Each number is 200 + 40 x the weight over the matrix's rms, rounded and kept within 0 to 999. Layers, rows and columns count from 0.

# layer 4 attention value, 128x96, rms 0.136, rows 95-127, columns 0-95
240,164,197,180,221,193,134,240,218,240,247,171,169,150,148,207,210,226,243,165,188,258,213,201,178,135,185,208,242,135,161,141,184,261,154,132,186,233,243,208,172,179,166,178,202,214,196,182,202,217,202,143,215,220,222,236,254,151,222,163,209,150,188,245,190,163,181,218,187,188,203,193,186,133,185,187,251,149,269,158,183,167,128,241,137,246,178,250,139,217,166,272,222,228,172,169
211,209,223,233,189,222,235,192,168,210,233,203,131,240,212,147,162,281,224,256,272,208,177,238,156,227,162,128,232,239,263,252,204,220,218,160,202,167,197,192,137,190,182,181,214,137,301,238,185,183,162,223,188,172,177,223,170,159,204,188,201,182,206,212,203,245,213,176,136,267,274,161,250,156,220,170,183,206,112,171,181,197,257,234,201,236,205,158,158,148,200,189,154,165,139,179
270,170,227,206,190,157,254,192,269,248,167,169,181,144,175,212,190,254,180,265,222,228,229,200,206,278,192,184,199,116,258,260,234,192,186,146,212,145,101,178,213,224,141,168,214,159,241,150,104,211,158,200,191,246,287,218,229,180,193,170,202,166,290,220,182,182,198,172,208,202,222,202,192,217,232,160,199,200,108,172,206,172,238,225,256,224,223,182,154,208,218,290,212,205,222,99
193,211,225,207,243,181,194,118,251,192,221,213,181,207,202,184,147,193,201,178,240,241,171,213,210,227,167,190,218,239,250,195,238,161,214,186,209,222,243,164,182,203,189,234,208,210,152,208,168,146,170,209,160,246,228,233,253,165,215,151,226,193,184,219,182,252,227,156,236,196,186,245,190,188,212,140,191,257,182,242,210,215,184,179,195,127,220,186,241,196,133,189,183,251,226,196
150,191,188,199,218,262,222,222,126,161,142,190,325,191,147,195,251,171,197,179,228,80,210,200,203,227,223,249,119,288,226,194,132,187,125,275,253,171,198,153,123,224,202,286,191,174,261,191,249,230,198,206,203,256,245,177,186,283,258,205,184,251,195,164,249,159,193,187,257,155,226,245,194,186,214,211,148,274,158,167,228,136,244,182,204,244,201,179,198,194,187,176,188,199,140,230
194,142,148,234,231,33,228,183,304,151,141,214,245,205,221,184,108,218,217,236,210,166,175,214,212,216,96,192,266,187,230,186,157,266,175,187,161,203,179,234,238,147,282,215,171,142,191,183,159,217,232,133,245,231,264,222,277,188,149,197,159,229,205,245,177,286,196,157,239,190,165,239,229,257,173,200,196,186,139,256,215,196,255,163,171,176,178,236,158,225,256,201,239,155,173,180
237,134,236,305,254,141,192,182,253,238,160,252,221,160,224,201,155,248,182,207,137,219,248,270,209,255,159,171,165,102,271,202,176,172,185,195,207,208,172,111,223,236,235,211,169,209,232,230,242,250,139,175,170,196,150,151,179,148,237,142,202,201,226,171,191,155,209,222,147,156,137,235,238,230,210,276,247,113,200,177,206,201,288,230,246,207,182,227,236,220,206,185,248,196,223,132
196,207,138,172,168,143,167,175,126,230,172,238,227,253,249,244,259,216,197,198,212,216,134,184,181,136,206,184,194,272,211,157,280,212,126,175,207,175,248,102,352,219,220,103,178,227,236,126,177,272,199,168,157,222,192,163,180,213,205,239,224,188,188,195,129,261,228,200,172,230,197,241,276,255,205,158,245,150,208,204,198,151,191,271,199,197,227,189,258,166,241,155,183,232,228,137
228,240,179,241,156,196,218,201,175,190,199,185,165,211,153,210,231,137,233,187,182,222,124,169,169,224,268,158,228,258,209,220,188,175,208,171,215,257,205,277,219,218,151,167,129,192,202,259,144,212,232,188,158,109,294,230,162,269,219,219,190,128,184,217,205,208,216,281,204,200,146,169,171,253,112,217,240,180,146,257,177,230,146,190,225,169,227,214,180,170,187,275,300,235,240,226
160,289,251,206,194,225,190,160,262,195,155,233,230,269,168,185,226,238,226,246,218,173,117,270,111,237,232,204,266,208,269,291,207,200,252,203,196,148,234,238,189,162,182,165,156,183,211,228,173,180,201,160,197,119,249,222,202,175,169,193,263,254,245,182,192,192,166,207,184,198,179,195,244,124,204,132,276,218,142,233,179,146,229,220,165,171,233,127,175,165,245,244,186,169,273,152
119,230,238,228,261,168,195,148,281,178,240,232,187,134,151,191,167,167,209,216,141,197,162,216,185,202,216,184,228,136,205,229,204,269,284,273,193,167,199,249,174,283,146,211,193,170,127,133,212,272,135,170,218,188,179,146,195,176,207,191,166,126,231,251,207,235,146,315,160,229,263,185,138,219,172,205,179,139,205,201,208,209,135,195,115,216,170,196,168,197,147,188,280,203,253,227
160,216,188,221,205,90,207,174,136,193,210,211,262,169,235,172,203,226,240,240,139,204,241,226,171,142,243,171,205,197,208,141,230,225,192,193,199,249,180,222,201,149,174,191,161,215,106,203,265,199,211,201,216,185,208,111,245,137,158,165,264,211,198,228,175,218,176,217,232,236,212,247,252,201,192,184,318,170,197,167,203,173,186,195,198,188,183,226,254,253,147,211,199,214,213,166
211,229,237,226,173,290,193,244,235,119,169,185,204,164,70,94,202,200,172,175,161,168,112,247,137,174,163,220,206,178,199,214,181,253,197,220,206,190,248,220,105,248,159,197,210,187,219,191,172,203,162,174,209,108,180,222,221,226,244,258,166,175,268,198,185,233,194,229,197,211,232,220,282,199,148,160,256,220,199,218,202,194,201,213,125,238,200,214,152,225,221,140,319,250,249,152
232,154,173,236,150,215,221,252,166,227,196,176,164,181,208,241,262,227,210,234,163,233,239,208,152,155,266,149,144,157,177,204,204,228,164,183,192,192,182,200,278,257,183,157,215,218,279,205,220,169,82,207,206,216,126,202,146,205,232,215,266,146,219,145,240,180,154,176,195,286,237,174,211,184,283,262,133,203,249,162,188,212,123,201,202,214,193,176,188,220,178,177,208,197,189,179
373,208,126,231,180,165,200,243,114,216,183,173,192,186,202,240,222,271,244,226,170,178,190,217,241,239,197,177,198,177,213,238,210,206,230,275,180,202,206,215,189,157,243,99,222,246,226,188,134,153,205,192,196,161,181,184,242,234,229,252,201,199,197,162,224,175,140,212,214,154,92,228,177,201,266,182,270,203,276,154,193,192,271,146,214,229,188,212,180,237,220,175,227,154,155,200
205,166,130,198,213,131,199,204,130,218,120,177,245,203,312,224,157,316,191,230,261,172,230,181,210,175,138,183,203,231,126,136,175,181,154,223,222,207,214,267,253,196,217,202,237,252,235,238,211,217,119,254,183,252,152,219,201,217,233,171,229,224,216,184,173,262,137,191,227,186,152,201,205,215,214,187,176,149,198,191,193,98,247,149,216,233,174,195,229,164,197,202,125,177,190,256
176,196,145,212,212,213,214,148,248,175,122,243,188,190,182,232,235,237,246,276,220,215,167,202,186,170,125,223,124,159,162,186,194,238,278,221,227,274,225,292,168,211,240,197,173,222,247,223,230,168,169,180,218,208,224,209,216,174,215,166,180,184,239,198,147,134,241,237,158,161,268,224,200,192,167,172,208,241,180,201,198,212,170,147,180,229,172,235,165,246,171,153,208,166,151,167
122,183,289,217,186,238,155,240,217,167,243,240,169,199,190,232,207,141,210,134,167,193,248,168,177,156,143,143,93,142,219,252,238,224,189,181,176,212,158,144,125,222,246,343,287,178,186,161,174,197,152,211,251,230,153,210,222,282,184,199,162,206,267,267,230,199,302,197,173,220,144,326,201,250,200,234,97,254,204,224,169,259,250,251,112,211,215,221,193,173,150,219,156,187,189,231
262,142,159,224,314,130,205,179,199,196,136,253,290,197,205,219,224,222,213,185,183,225,205,227,246,216,206,291,183,187,194,233,100,184,154,218,235,186,264,217,209,290,73,92,197,178,119,235,264,197,163,214,204,164,156,163,127,164,254,204,191,245,200,228,245,174,117,185,205,247,229,160,172,191,218,283,199,174,190,180,201,193,176,155,209,211,190,196,214,115,166,126,209,215,225,154
184,236,136,221,233,257,205,233,233,207,180,234,235,214,206,230,208,243,202,186,185,247,231,215,257,112,170,240,276,162,179,202,212,253,251,247,158,235,190,150,211,192,213,191,189,234,216,187,191,252,238,205,195,231,209,151,184,186,146,204,263,196,116,206,257,210,154,162,251,133,190,162,182,165,266,272,193,175,199,169,188,191,166,166,243,192,172,220,231,219,175,110,194,168,224,69
258,193,237,187,283,204,171,251,205,265,223,154,349,173,238,176,139,222,193,187,245,212,178,195,303,133,224,299,286,217,169,165,179,223,139,184,213,212,208,225,174,266,231,135,244,209,167,205,212,127,172,204,209,233,227,223,149,225,163,220,148,242,147,281,177,157,178,289,205,170,289,75,100,160,200,209,121,172,201,228,175,114,219,165,170,188,228,233,207,188,211,157,198,160,137,181
254,235,251,148,215,204,223,203,107,287,281,154,162,183,241,239,199,174,236,208,235,223,247,129,271,158,359,264,227,205,183,113,277,196,208,182,231,165,183,165,195,185,146,203,236,240,165,155,212,174,223,264,181,273,179,228,211,251,185,240,151,205,209,201,197,134,183,249,173,193,306,92,145,108,170,206,140,191,208,154,193,183,234,267,227,251,224,247,233,184,228,214,119,190,79,258
147,234,193,205,158,299,188,164,193,240,198,131,257,236,245,179,215,170,169,202,240,151,218,152,172,194,230,226,185,179,142,180,173,203,115,233,224,187,169,186,231,246,124,276,184,220,268,251,282,225,243,179,199,244,268,171,282,234,244,180,238,226,239,114,222,188,109,162,258,194,118,174,216,166,181,170,271,196,267,219,226,143,152,241,146,157,183,199,191,192,208,280,166,193,264,210
216,222,182,194,292,139,216,208,182,246,200,135,188,181,141,191,129,206,261,185,198,185,245,173,223,236,205,184,153,203,238,218,227,134,166,280,235,207,148,170,196,254,190,121,153,218,135,192,126,170,266,167,204,239,277,194,295,239,207,154,222,180,255,255,220,235,134,103,208,153,174,199,141,213,143,256,227,177,217,233,234,167,288,187,262,228,190,263,276,170,222,255,160,218,222,92
174,132,262,213,220,105,258,266,231,145,234,164,191,214,218,120,178,173,197,167,259,177,244,207,249,285,180,165,204,204,225,337,240,165,162,204,181,153,187,218,179,201,188,157,216,186,182,210,184,161,201,117,193,172,215,247,186,281,172,200,138,277,316,212,186,262,153,196,181,316,253,239,158,211,198,128,174,164,166,241,192,195,203,150,161,184,230,128,185,185,222,185,211,193,201,220
200,170,189,119,241,141,197,205,228,181,181,226,132,247,186,141,321,193,200,225,221,218,224,179,200,202,112,166,153,212,210,256,173,134,148,168,208,218,236,271,130,157,161,195,222,163,166,172,240,207,207,142,220,166,240,167,234,254,234,134,210,238,150,225,180,140,203,269,202,191,169,209,196,176,240,241,327,264,196,216,196,219,142,134,163,229,199,153,215,231,200,138,240,219,246,227
275,177,128,115,152,211,208,193,172,229,142,229,248,235,268,184,268,174,154,241,203,255,160,207,191,189,228,202,157,214,173,234,187,126,184,141,208,201,223,238,285,206,242,187,201,143,224,153,180,188,193,229,160,193,225,238,121,252,170,161,251,286,191,151,193,222,230,155,217,280,118,236,249,211,273,186,141,292,172,240,228,198,210,150,265,153,185,151,265,205,176,188,104,203,168,198
130,170,243,162,140,205,152,225,231,206,231,206,210,234,220,228,205,230,196,240,211,232,348,212,200,245,179,188,231,123,209,216,192,249,167,183,153,175,209,197,181,95,217,261,249,229,277,228,242,217,132,243,209,221,140,223,212,179,202,230,243,158,170,183,251,186,194,177,211,196,179,212,141,202,247,278,163,144,242,179,169,231,201,245,225,247,199,162,157,195,229,248,142,143,146,226
228,157,180,221,192,168,234,237,150,202,197,181,225,221,206,142,198,231,206,190,239,120,224,199,176,248,191,165,153,236,215,183,214,189,192,318,185,198,268,162,296,177,277,176,205,199,210,207,249,201,124,194,227,269,151,213,195,217,151,198,168,186,224,189,101,271,190,186,196,180,210,149,254,193,215,195,229,156,256,176,194,155,182,290,177,201,212,129,241,215,273,155,191,168,201,183
174,176,269,198,194,162,203,154,188,173,171,203,253,250,186,97,212,160,134,185,270,182,206,226,182,196,124,156,303,206,233,268,176,228,141,215,159,221,262,160,210,167,186,129,179,220,217,243,217,164,270,130,206,117,185,191,197,185,185,146,197,286,197,139,163,273,202,213,237,235,141,312,198,188,191,226,218,147,181,236,190,198,157,219,234,182,224,180,182,164,222,204,166,208,223,232
188,191,191,249,232,127,247,255,205,186,188,187,176,227,168,222,188,292,195,235,283,220,293,207,211,248,148,169,122,155,245,256,183,166,209,212,218,185,175,184,191,230,124,200,193,216,180,215,167,228,150,171,199,300,224,209,228,163,223,200,190,164,296,154,192,164,257,137,175,209,171,308,163,204,239,230,230,237,176,189,193,262,203,229,233,203,209,150,180,169,176,191,126,204,193,153
139,263,144,195,174,229,203,131,239,198,194,128,105,222,185,225,127,202,172,224,251,250,191,160,194,271,179,89,177,166,248,192,221,220,257,183,198,210,144,235,176,221,237,170,143,240,301,196,147,236,252,190,203,229,175,291,120,257,175,176,186,173,238,194,184,185,248,257,185,218,254,142,155,188,208,216,236,213,209,275,194,200,213,223,144,204,196,281,191,204,215,262,194,185,174,221
304,275,141,175,197,205,265,172,215,260,171,221,185,218,164,239,220,308,257,226,253,179,260,182,173,284,217,186,205,117,224,216,155,185,232,215,217,228,128,272,225,145,254,200,144,169,257,281,232,199,175,237,199,168,175,210,255,171,212,191,166,203,148,227,182,136,98,185,222,202,154,108,288,226,218,243,242,207,164,186,211,160,209,177,174,209,206,172,143,217,241,168,210,163,193,141
# layer 4 attention output (transposed), 128x96, rms 0.136, rows 95-127, columns 0-95
240,178,141,259,195,186,210,246,236,215,202,192,242,113,195,207,256,200,172,192,137,222,256,230,196,151,221,246,144,210,160,229,190,243,198,187,213,201,202,142,211,196,225,171,247,220,203,158,208,215,172,206,329,228,152,166,171,175,260,140,213,174,215,216,208,138,187,253,181,231,171,161,198,235,188,266,170,129,207,220,154,226,217,214,156,215,138,133,197,221,199,225,195,266,230,154
157,245,186,213,185,230,178,157,218,211,225,207,198,220,204,203,183,212,193,184,250,99,171,243,174,205,232,152,202,201,225,220,224,252,232,271,164,220,126,161,238,186,196,152,221,226,251,222,110,153,154,194,167,253,185,200,172,240,136,133,210,187,196,179,220,181,224,223,219,133,217,221,127,142,274,187,251,228,232,147,208,123,214,187,142,157,296,246,276,216,229,253,219,165,200,214
240,242,162,227,210,210,234,204,215,226,221,194,208,174,177,228,234,211,227,221,241,74,222,247,164,179,187,245,203,207,203,185,269,224,172,236,196,83,100,227,195,208,205,265,232,195,241,260,154,218,191,199,113,174,178,204,199,151,190,97,248,221,202,264,194,199,205,146,184,186,236,142,130,237,256,201,153,204,128,204,213,266,148,220,171,192,297,96,253,195,230,211,172,179,199,153
168,229,217,231,141,225,184,202,265,152,211,227,189,196,194,213,201,202,187,240,281,208,158,182,184,229,175,76,231,172,253,182,241,86,223,184,211,187,197,222,172,181,150,200,163,163,172,198,182,212,244,191,159,184,153,251,228,149,234,132,212,212,175,209,217,245,208,187,213,162,217,212,245,212,200,174,198,191,157,175,207,219,229,196,232,179,256,259,199,208,208,235,178,206,236,190
225,176,215,58,220,180,150,241,191,164,210,172,217,200,195,107,206,227,213,157,230,185,216,162,166,197,224,183,206,194,166,202,165,164,205,210,187,242,167,304,197,269,201,169,261,114,219,174,224,204,119,158,153,233,310,165,244,263,183,218,144,304,186,223,290,244,184,201,240,217,246,288,201,273,202,154,209,188,186,273,156,157,238,196,200,178,209,174,123,233,181,222,214,115,144,262
150,207,121,169,205,182,159,260,195,189,144,203,143,233,240,148,246,249,177,237,227,158,173,225,111,174,158,139,212,190,209,167,235,272,213,240,260,202,167,233,157,269,171,239,246,251,182,193,186,258,146,186,195,114,181,158,210,114,162,201,248,208,169,307,181,228,203,149,255,246,175,247,185,205,220,226,265,227,222,211,233,168,202,202,152,254,119,182,239,228,235,113,176,331,155,223
227,216,235,163,231,184,152,138,174,207,216,237,169,250,160,177,139,209,251,223,137,196,220,263,169,160,188,159,186,183,185,142,263,184,133,279,218,217,180,171,231,125,197,194,216,149,209,231,202,143,125,129,222,169,231,212,206,144,285,195,183,240,160,232,183,186,233,178,223,214,218,186,221,163,210,146,184,207,241,182,231,254,141,262,171,269,335,221,268,152,206,225,214,196,249,209
228,115,247,251,177,136,234,170,158,186,124,219,147,185,212,192,156,178,162,244,229,267,250,216,181,333,189,171,169,239,224,206,218,206,153,181,174,163,212,200,252,168,179,199,104,266,318,143,227,218,202,232,87,187,229,275,164,191,206,254,213,207,200,148,100,248,255,183,161,195,194,158,239,180,234,173,228,222,277,181,182,270,134,252,182,230,225,160,222,192,163,221,195,223,214,158
203,191,235,309,234,182,236,192,174,166,190,210,159,231,208,219,244,199,224,225,250,273,152,194,174,255,275,289,212,162,194,228,240,234,259,149,244,197,135,219,194,227,166,190,165,195,200,248,180,260,266,238,179,235,187,215,169,198,128,140,246,184,148,185,144,199,179,225,152,121,156,141,166,172,175,268,213,181,153,265,191,251,211,233,203,201,91,258,147,223,142,146,135,211,122,206
174,163,140,217,186,204,120,160,284,274,178,190,144,217,167,189,221,169,266,243,237,162,188,236,115,296,249,200,196,147,175,237,147,214,257,213,218,200,202,215,155,177,233,144,146,320,256,180,170,150,206,185,145,211,172,215,208,217,173,147,173,205,136,242,168,195,187,134,190,105,129,195,234,124,213,273,262,254,160,221,230,187,138,197,233,220,319,268,179,234,221,301,189,244,215,192
169,198,148,298,207,236,180,234,169,206,189,194,234,125,176,261,208,195,228,202,209,220,214,157,243,121,261,318,171,146,148,190,148,237,192,225,307,175,195,147,211,196,193,246,220,256,144,186,232,169,179,226,302,265,144,180,164,155,199,182,214,154,175,189,222,205,242,193,182,193,212,187,141,193,204,215,144,205,132,159,124,235,181,173,185,236,156,229,243,237,155,152,240,285,285,161
134,132,141,272,210,257,131,183,181,195,206,198,175,145,206,205,222,199,209,233,217,177,249,131,231,199,184,192,152,167,176,204,191,154,174,191,261,206,233,192,201,217,200,205,179,199,184,125,216,179,177,258,260,196,224,180,233,220,265,162,206,186,232,227,129,185,187,209,215,184,210,216,256,204,165,208,192,180,261,228,199,244,100,261,235,232,197,238,236,195,200,121,164,294,240,200
201,146,157,243,240,161,135,241,212,222,167,193,228,160,168,248,214,166,208,160,183,227,273,219,184,229,205,289,192,169,133,247,164,311,192,211,183,214,204,242,209,221,231,205,235,213,236,182,184,178,202,221,299,230,212,170,168,161,170,119,175,185,116,234,193,176,203,242,162,196,126,223,130,195,235,235,222,156,187,187,145,224,235,214,182,215,87,208,127,276,178,220,249,282,263,149
255,167,255,216,227,210,237,151,158,254,189,190,260,221,233,257,164,208,192,149,174,217,189,165,196,176,221,214,150,226,271,208,214,256,134,196,139,192,172,82,266,221,192,157,188,236,207,245,201,191,180,226,238,239,204,241,191,228,225,212,188,175,232,204,200,223,200,178,129,208,224,212,179,170,222,167,158,216,229,174,236,214,131,231,179,197,245,118,177,186,155,192,256,91,239,207
226,176,83,196,238,172,262,129,155,200,117,226,167,277,220,239,172,276,215,138,179,222,241,253,167,167,193,261,200,219,221,287,187,232,198,216,124,149,185,163,221,147,193,212,205,247,281,261,202,216,180,185,187,123,259,113,215,189,252,210,188,222,215,152,179,184,113,212,247,243,145,180,197,189,251,207,219,228,193,239,221,214,139,248,204,158,202,144,182,214,210,207,218,235,223,191
239,196,195,184,207,164,244,239,209,211,179,209,125,271,338,138,87,197,156,223,227,146,197,175,139,179,232,96,206,206,170,217,180,214,170,226,204,235,181,159,284,224,243,135,223,213,147,177,225,202,140,201,237,170,273,206,227,216,229,249,211,263,261,145,230,211,160,196,230,208,186,234,191,245,163,94,149,287,282,244,223,135,186,214,253,210,209,126,174,172,216,172,155,231,171,203
131,188,135,210,225,220,176,221,252,244,188,239,211,248,286,226,250,167,173,209,176,170,200,214,202,127,189,181,137,179,146,172,144,247,187,168,209,247,179,189,141,206,223,154,152,199,208,229,168,172,182,231,267,188,220,176,213,258,215,170,199,213,188,263,176,135,250,234,230,188,178,227,137,219,176,193,124,231,196,176,162,216,196,149,231,233,130,264,268,268,167,230,242,244,183,267
201,280,251,118,231,183,183,164,148,249,240,186,241,206,217,304,230,174,152,154,191,226,205,201,167,184,165,133,146,162,208,147,205,165,180,219,225,174,218,240,250,258,246,292,279,122,136,192,221,206,225,130,271,201,177,113,192,178,163,282,244,119,185,244,219,229,252,181,189,276,237,309,161,172,271,218,190,117,181,169,140,145,206,157,172,164,198,217,217,148,183,282,197,178,227,229
235,188,221,202,235,250,126,225,199,200,195,279,226,219,223,117,160,244,257,268,165,284,214,160,183,242,207,254,135,207,174,224,160,176,189,237,221,227,150,132,265,209,199,151,214,212,181,223,255,122,170,170,231,273,221,248,202,135,170,240,112,262,265,217,258,244,132,188,202,106,227,125,138,217,178,159,145,295,221,227,166,136,207,215,223,287,189,148,184,166,141,141,203,195,236,233
172,166,184,145,213,288,212,251,244,202,201,215,206,210,209,118,213,235,264,252,149,215,158,151,265,200,184,166,200,237,211,269,237,232,167,233,229,245,188,121,134,151,184,92,178,227,201,154,262,150,158,207,195,163,210,224,218,234,223,275,199,208,211,214,244,245,197,256,245,251,139,247,229,180,238,198,182,188,214,258,198,165,108,179,165,205,139,193,243,161,180,188,272,152,197,183
173,233,115,169,211,222,263,328,246,138,267,230,269,208,264,139,123,233,150,228,144,208,222,245,255,193,173,255,183,275,210,248,139,207,177,174,189,185,158,159,209,200,300,189,263,259,162,158,271,190,192,205,229,281,243,228,201,156,177,276,218,227,201,255,248,189,212,207,242,182,208,97,198,178,135,278,177,202,168,202,77,150,249,202,152,208,170,89,143,184,213,113,182,208,130,168
219,244,165,223,143,239,315,190,221,121,240,202,257,157,143,219,142,167,108,180,133,146,254,218,336,169,178,282,218,246,234,215,140,136,229,133,172,170,226,179,249,188,290,281,220,212,227,205,218,232,225,244,128,226,213,195,197,286,197,215,203,194,276,102,230,186,211,250,190,192,256,122,191,250,154,221,147,176,169,170,152,198,233,184,173,114,261,126,237,120,213,117,229,147,176,223
268,163,245,192,152,127,251,136,275,198,239,106,211,194,196,157,138,136,240,230,211,214,278,120,192,189,270,142,213,175,156,183,138,190,206,233,257,243,254,234,144,215,185,162,185,198,155,178,204,225,206,210,179,202,236,254,222,233,272,206,169,198,208,156,144,241,162,201,215,223,139,248,273,307,99,192,170,177,186,291,271,173,213,191,205,228,255,166,102,228,232,232,232,211,155,180
262,219,133,195,251,206,291,204,203,109,230,211,140,189,169,175,105,203,245,216,241,266,266,198,236,184,136,206,222,171,180,182,283,126,240,295,288,163,176,239,170,219,159,266,202,193,215,267,201,185,270,197,230,165,179,164,189,167,156,112,231,170,300,173,147,272,173,167,246,184,215,160,197,266,162,179,142,154,173,260,157,297,215,229,205,163,250,56,266,165,212,144,222,214,184,185
208,255,215,230,214,190,254,236,176,225,222,189,156,167,236,283,198,253,185,168,280,180,240,236,195,239,226,219,134,158,203,198,217,205,203,228,208,136,243,217,190,218,208,262,256,278,166,198,120,189,248,123,164,241,150,146,199,147,126,168,178,216,113,228,206,216,218,92,280,131,172,157,180,208,228,206,190,184,168,128,260,145,231,193,240,222,191,114,199,220,257,164,185,233,162,171
198,193,104,182,186,192,123,156,207,282,146,167,214,179,176,229,251,262,200,204,239,249,251,163,154,239,212,260,121,167,122,202,269,151,214,164,209,267,221,202,141,208,159,179,200,198,221,200,175,176,224,201,242,269,163,194,222,187,180,245,162,223,224,233,202,165,135,158,214,159,162,158,226,285,197,235,166,214,194,154,258,185,226,216,221,251,122,231,250,224,228,296,147,204,190,174
206,237,266,113,181,190,174,175,230,204,186,222,181,278,249,179,208,197,186,239,272,197,137,164,112,276,166,117,239,254,295,175,205,138,169,140,165,186,191,261,191,244,118,188,153,206,224,187,192,232,217,212,100,166,275,259,220,203,179,250,152,235,230,261,191,239,162,166,182,182,210,198,212,198,179,142,243,265,222,197,288,209,150,215,224,153,268,237,195,173,197,216,145,91,164,229
229,214,208,140,180,203,165,163,200,273,222,168,238,221,203,172,212,197,236,188,144,145,166,234,176,131,249,185,226,185,203,179,188,235,194,234,200,230,227,156,210,151,219,116,240,164,144,198,158,218,126,141,200,171,156,171,234,290,291,263,209,183,197,219,299,191,208,205,182,273,226,243,236,145,225,198,216,187,279,155,250,87,148,163,203,181,263,165,218,123,290,264,230,117,208,239
227,152,195,207,200,195,247,189,161,196,216,159,165,194,192,165,106,184,137,139,184,206,237,266,215,255,234,162,134,180,180,162,170,227,202,254,158,245,274,189,210,187,243,200,177,256,259,214,165,162,193,227,260,178,196,233,176,216,301,224,200,189,208,172,119,192,247,135,270,221,186,189,215,226,213,156,258,219,220,143,197,172,186,198,202,202,198,110,187,184,267,211,255,255,223,164
184,210,240,190,168,121,184,218,217,277,235,219,120,195,196,176,227,236,246,241,241,252,206,222,119,303,262,147,187,173,226,205,233,219,174,239,191,280,243,199,188,123,191,123,169,188,202,155,125,168,201,144,158,189,201,231,219,142,197,206,137,206,170,179,211,216,218,88,235,157,157,187,241,160,230,215,241,159,277,212,274,144,172,213,227,226,207,254,179,232,225,181,166,249,226,199
251,268,224,215,242,224,200,228,184,219,245,196,174,199,239,211,190,232,252,190,216,147,201,244,205,144,191,160,110,158,204,174,247,103,230,273,183,140,154,214,173,210,161,210,176,137,209,293,154,225,187,175,178,169,166,183,160,171,198,167,182,211,223,209,178,268,206,152,179,192,283,216,165,259,265,164,115,199,198,216,223,178,195,182,228,205,246,155,237,154,255,268,239,208,189,222
197,306,197,299,143,153,335,123,253,210,193,216,208,211,192,256,135,191,199,224,214,137,175,209,212,155,238,210,215,205,241,162,265,230,225,188,205,216,186,191,130,222,205,206,151,219,202,243,170,250,221,224,271,210,165,139,132,262,156,191,286,179,161,147,126,184,255,146,207,158,217,163,180,161,200,213,157,178,165,228,168,248,220,174,169,163,201,171,268,233,217,218,252,211,129,136
206,199,157,134,213,278,210,129,264,230,187,172,164,279,172,125,173,234,225,160,172,144,231,146,158,168,222,195,228,152,211,187,197,268,220,260,230,269,114,162,221,254,211,158,177,174,191,276,173,159,168,219,209,161,184,182,194,248,219,162,253,259,261,161,154,140,174,222,232,170,136,196,156,219,130,233,278,299,189,199,227,148,139,237,193,234,183,220,218,220,276,243,191,193,174,216
# layer 4 MLP up, 384x96, rms 0.23, rows 0-3, columns 0-95
204,205,144,162,214,160,157,199,137,249,174,212,142,246,248,235,179,245,226,184,223,202,146,184,138,148,211,195,196,245,197,168,193,232,195,184,261,226,169,166,207,228,133,215,263,244,153,197,202,155,187,135,162,260,237,215,202,229,214,203,253,199,178,257,200,174,195,134,209,209,178,163,269,134,238,273,200,175,202,208,199,185,219,192,227,192,225,214,193,114,221,149,160,210,184,188
123,201,107,276,248,93,117,215,212,162,219,164,132,199,216,153,192,215,210,212,236,153,196,250,185,194,182,287,259,202,225,130,167,232,270,179,248,335,280,252,226,237,181,216,169,129,273,182,233,201,98,84,181,174,198,234,216,158,157,165,221,162,204,165,287,212,187,203,237,162,213,187,127,192,238,137,156,217,229,187,256,245,172,196,239,214,257,191,188,205,166,215,174,155,222,210
250,153,212,225,218,159,213,303,180,223,183,241,141,130,224,239,166,211,174,229,222,231,243,294,221,121,180,184,220,272,173,184,139,202,172,270,235,177,230,145,174,142,219,152,215,183,254,268,139,128,234,111,181,217,210,167,303,187,167,198,230,152,176,232,273,185,202,205,249,232,173,268,219,196,173,201,200,80,222,179,248,236,150,123,161,241,240,261,189,182,139,189,175,226,214,206
229,159,195,181,123,151,145,204,190,218,249,294,182,197,156,242,95,211,136,211,134,209,145,218,253,200,232,198,252,117,186,136,221,262,190,94,207,267,238,169,272,247,243,125,241,161,177,210,308,196,143,208,182,168,242,209,112,215,111,236,173,178,149,190,207,153,239,176,237,236,191,183,234,139,200,201,198,242,129,170,263,287,172,230,282,197,237,237,233,178,255,212,195,201,177,157
# layer 4 MLP down (transposed), 384x96, rms 0.215, rows 0-2, columns 0-95
221,192,206,266,167,242,267,217,158,227,121,202,234,245,267,246,299,226,291,210,192,134,216,225,139,173,228,212,140,175,257,187,204,95,175,237,173,217,173,198,208,189,297,147,164,193,189,244,186,223,172,201,245,233,183,207,206,209,196,253,216,209,125,200,166,197,202,124,265,204,198,158,186,202,135,175,230,241,103,199,202,234,137,216,220,263,154,210,203,223,181,202,205,104,220,136
205,174,161,188,185,143,202,177,253,255,311,214,188,185,183,130,224,208,170,180,148,161,195,112,145,200,184,185,215,179,246,216,137,175,269,184,114,233,218,123,177,239,195,271,207,274,218,187,195,293,236,186,159,96,184,154,227,174,194,141,255,111,272,264,302,221,291,233,197,144,198,148,162,80,256,261,259,294,138,212,230,313,162,168,216,181,283,140,216,216,230,221,206,176,57,242
174,256,119,272,192,143,248,233,205,204,152,165,249,133,158,202,202,170,244,224,264,187,249,263,205,173,119,215,284,278,228,208,168,159,115,211,134,71,268,160,158,161,206,155,204,148,166,192,221,96,176,226,212,207,96,194,229,189,213,134,129,199,159,221,172,240,291,184,222,252,193,297,173,179,196,223,199,160,108,237,250,230,214,208,175,247,275,262,226,241,143,303,162,278,213,191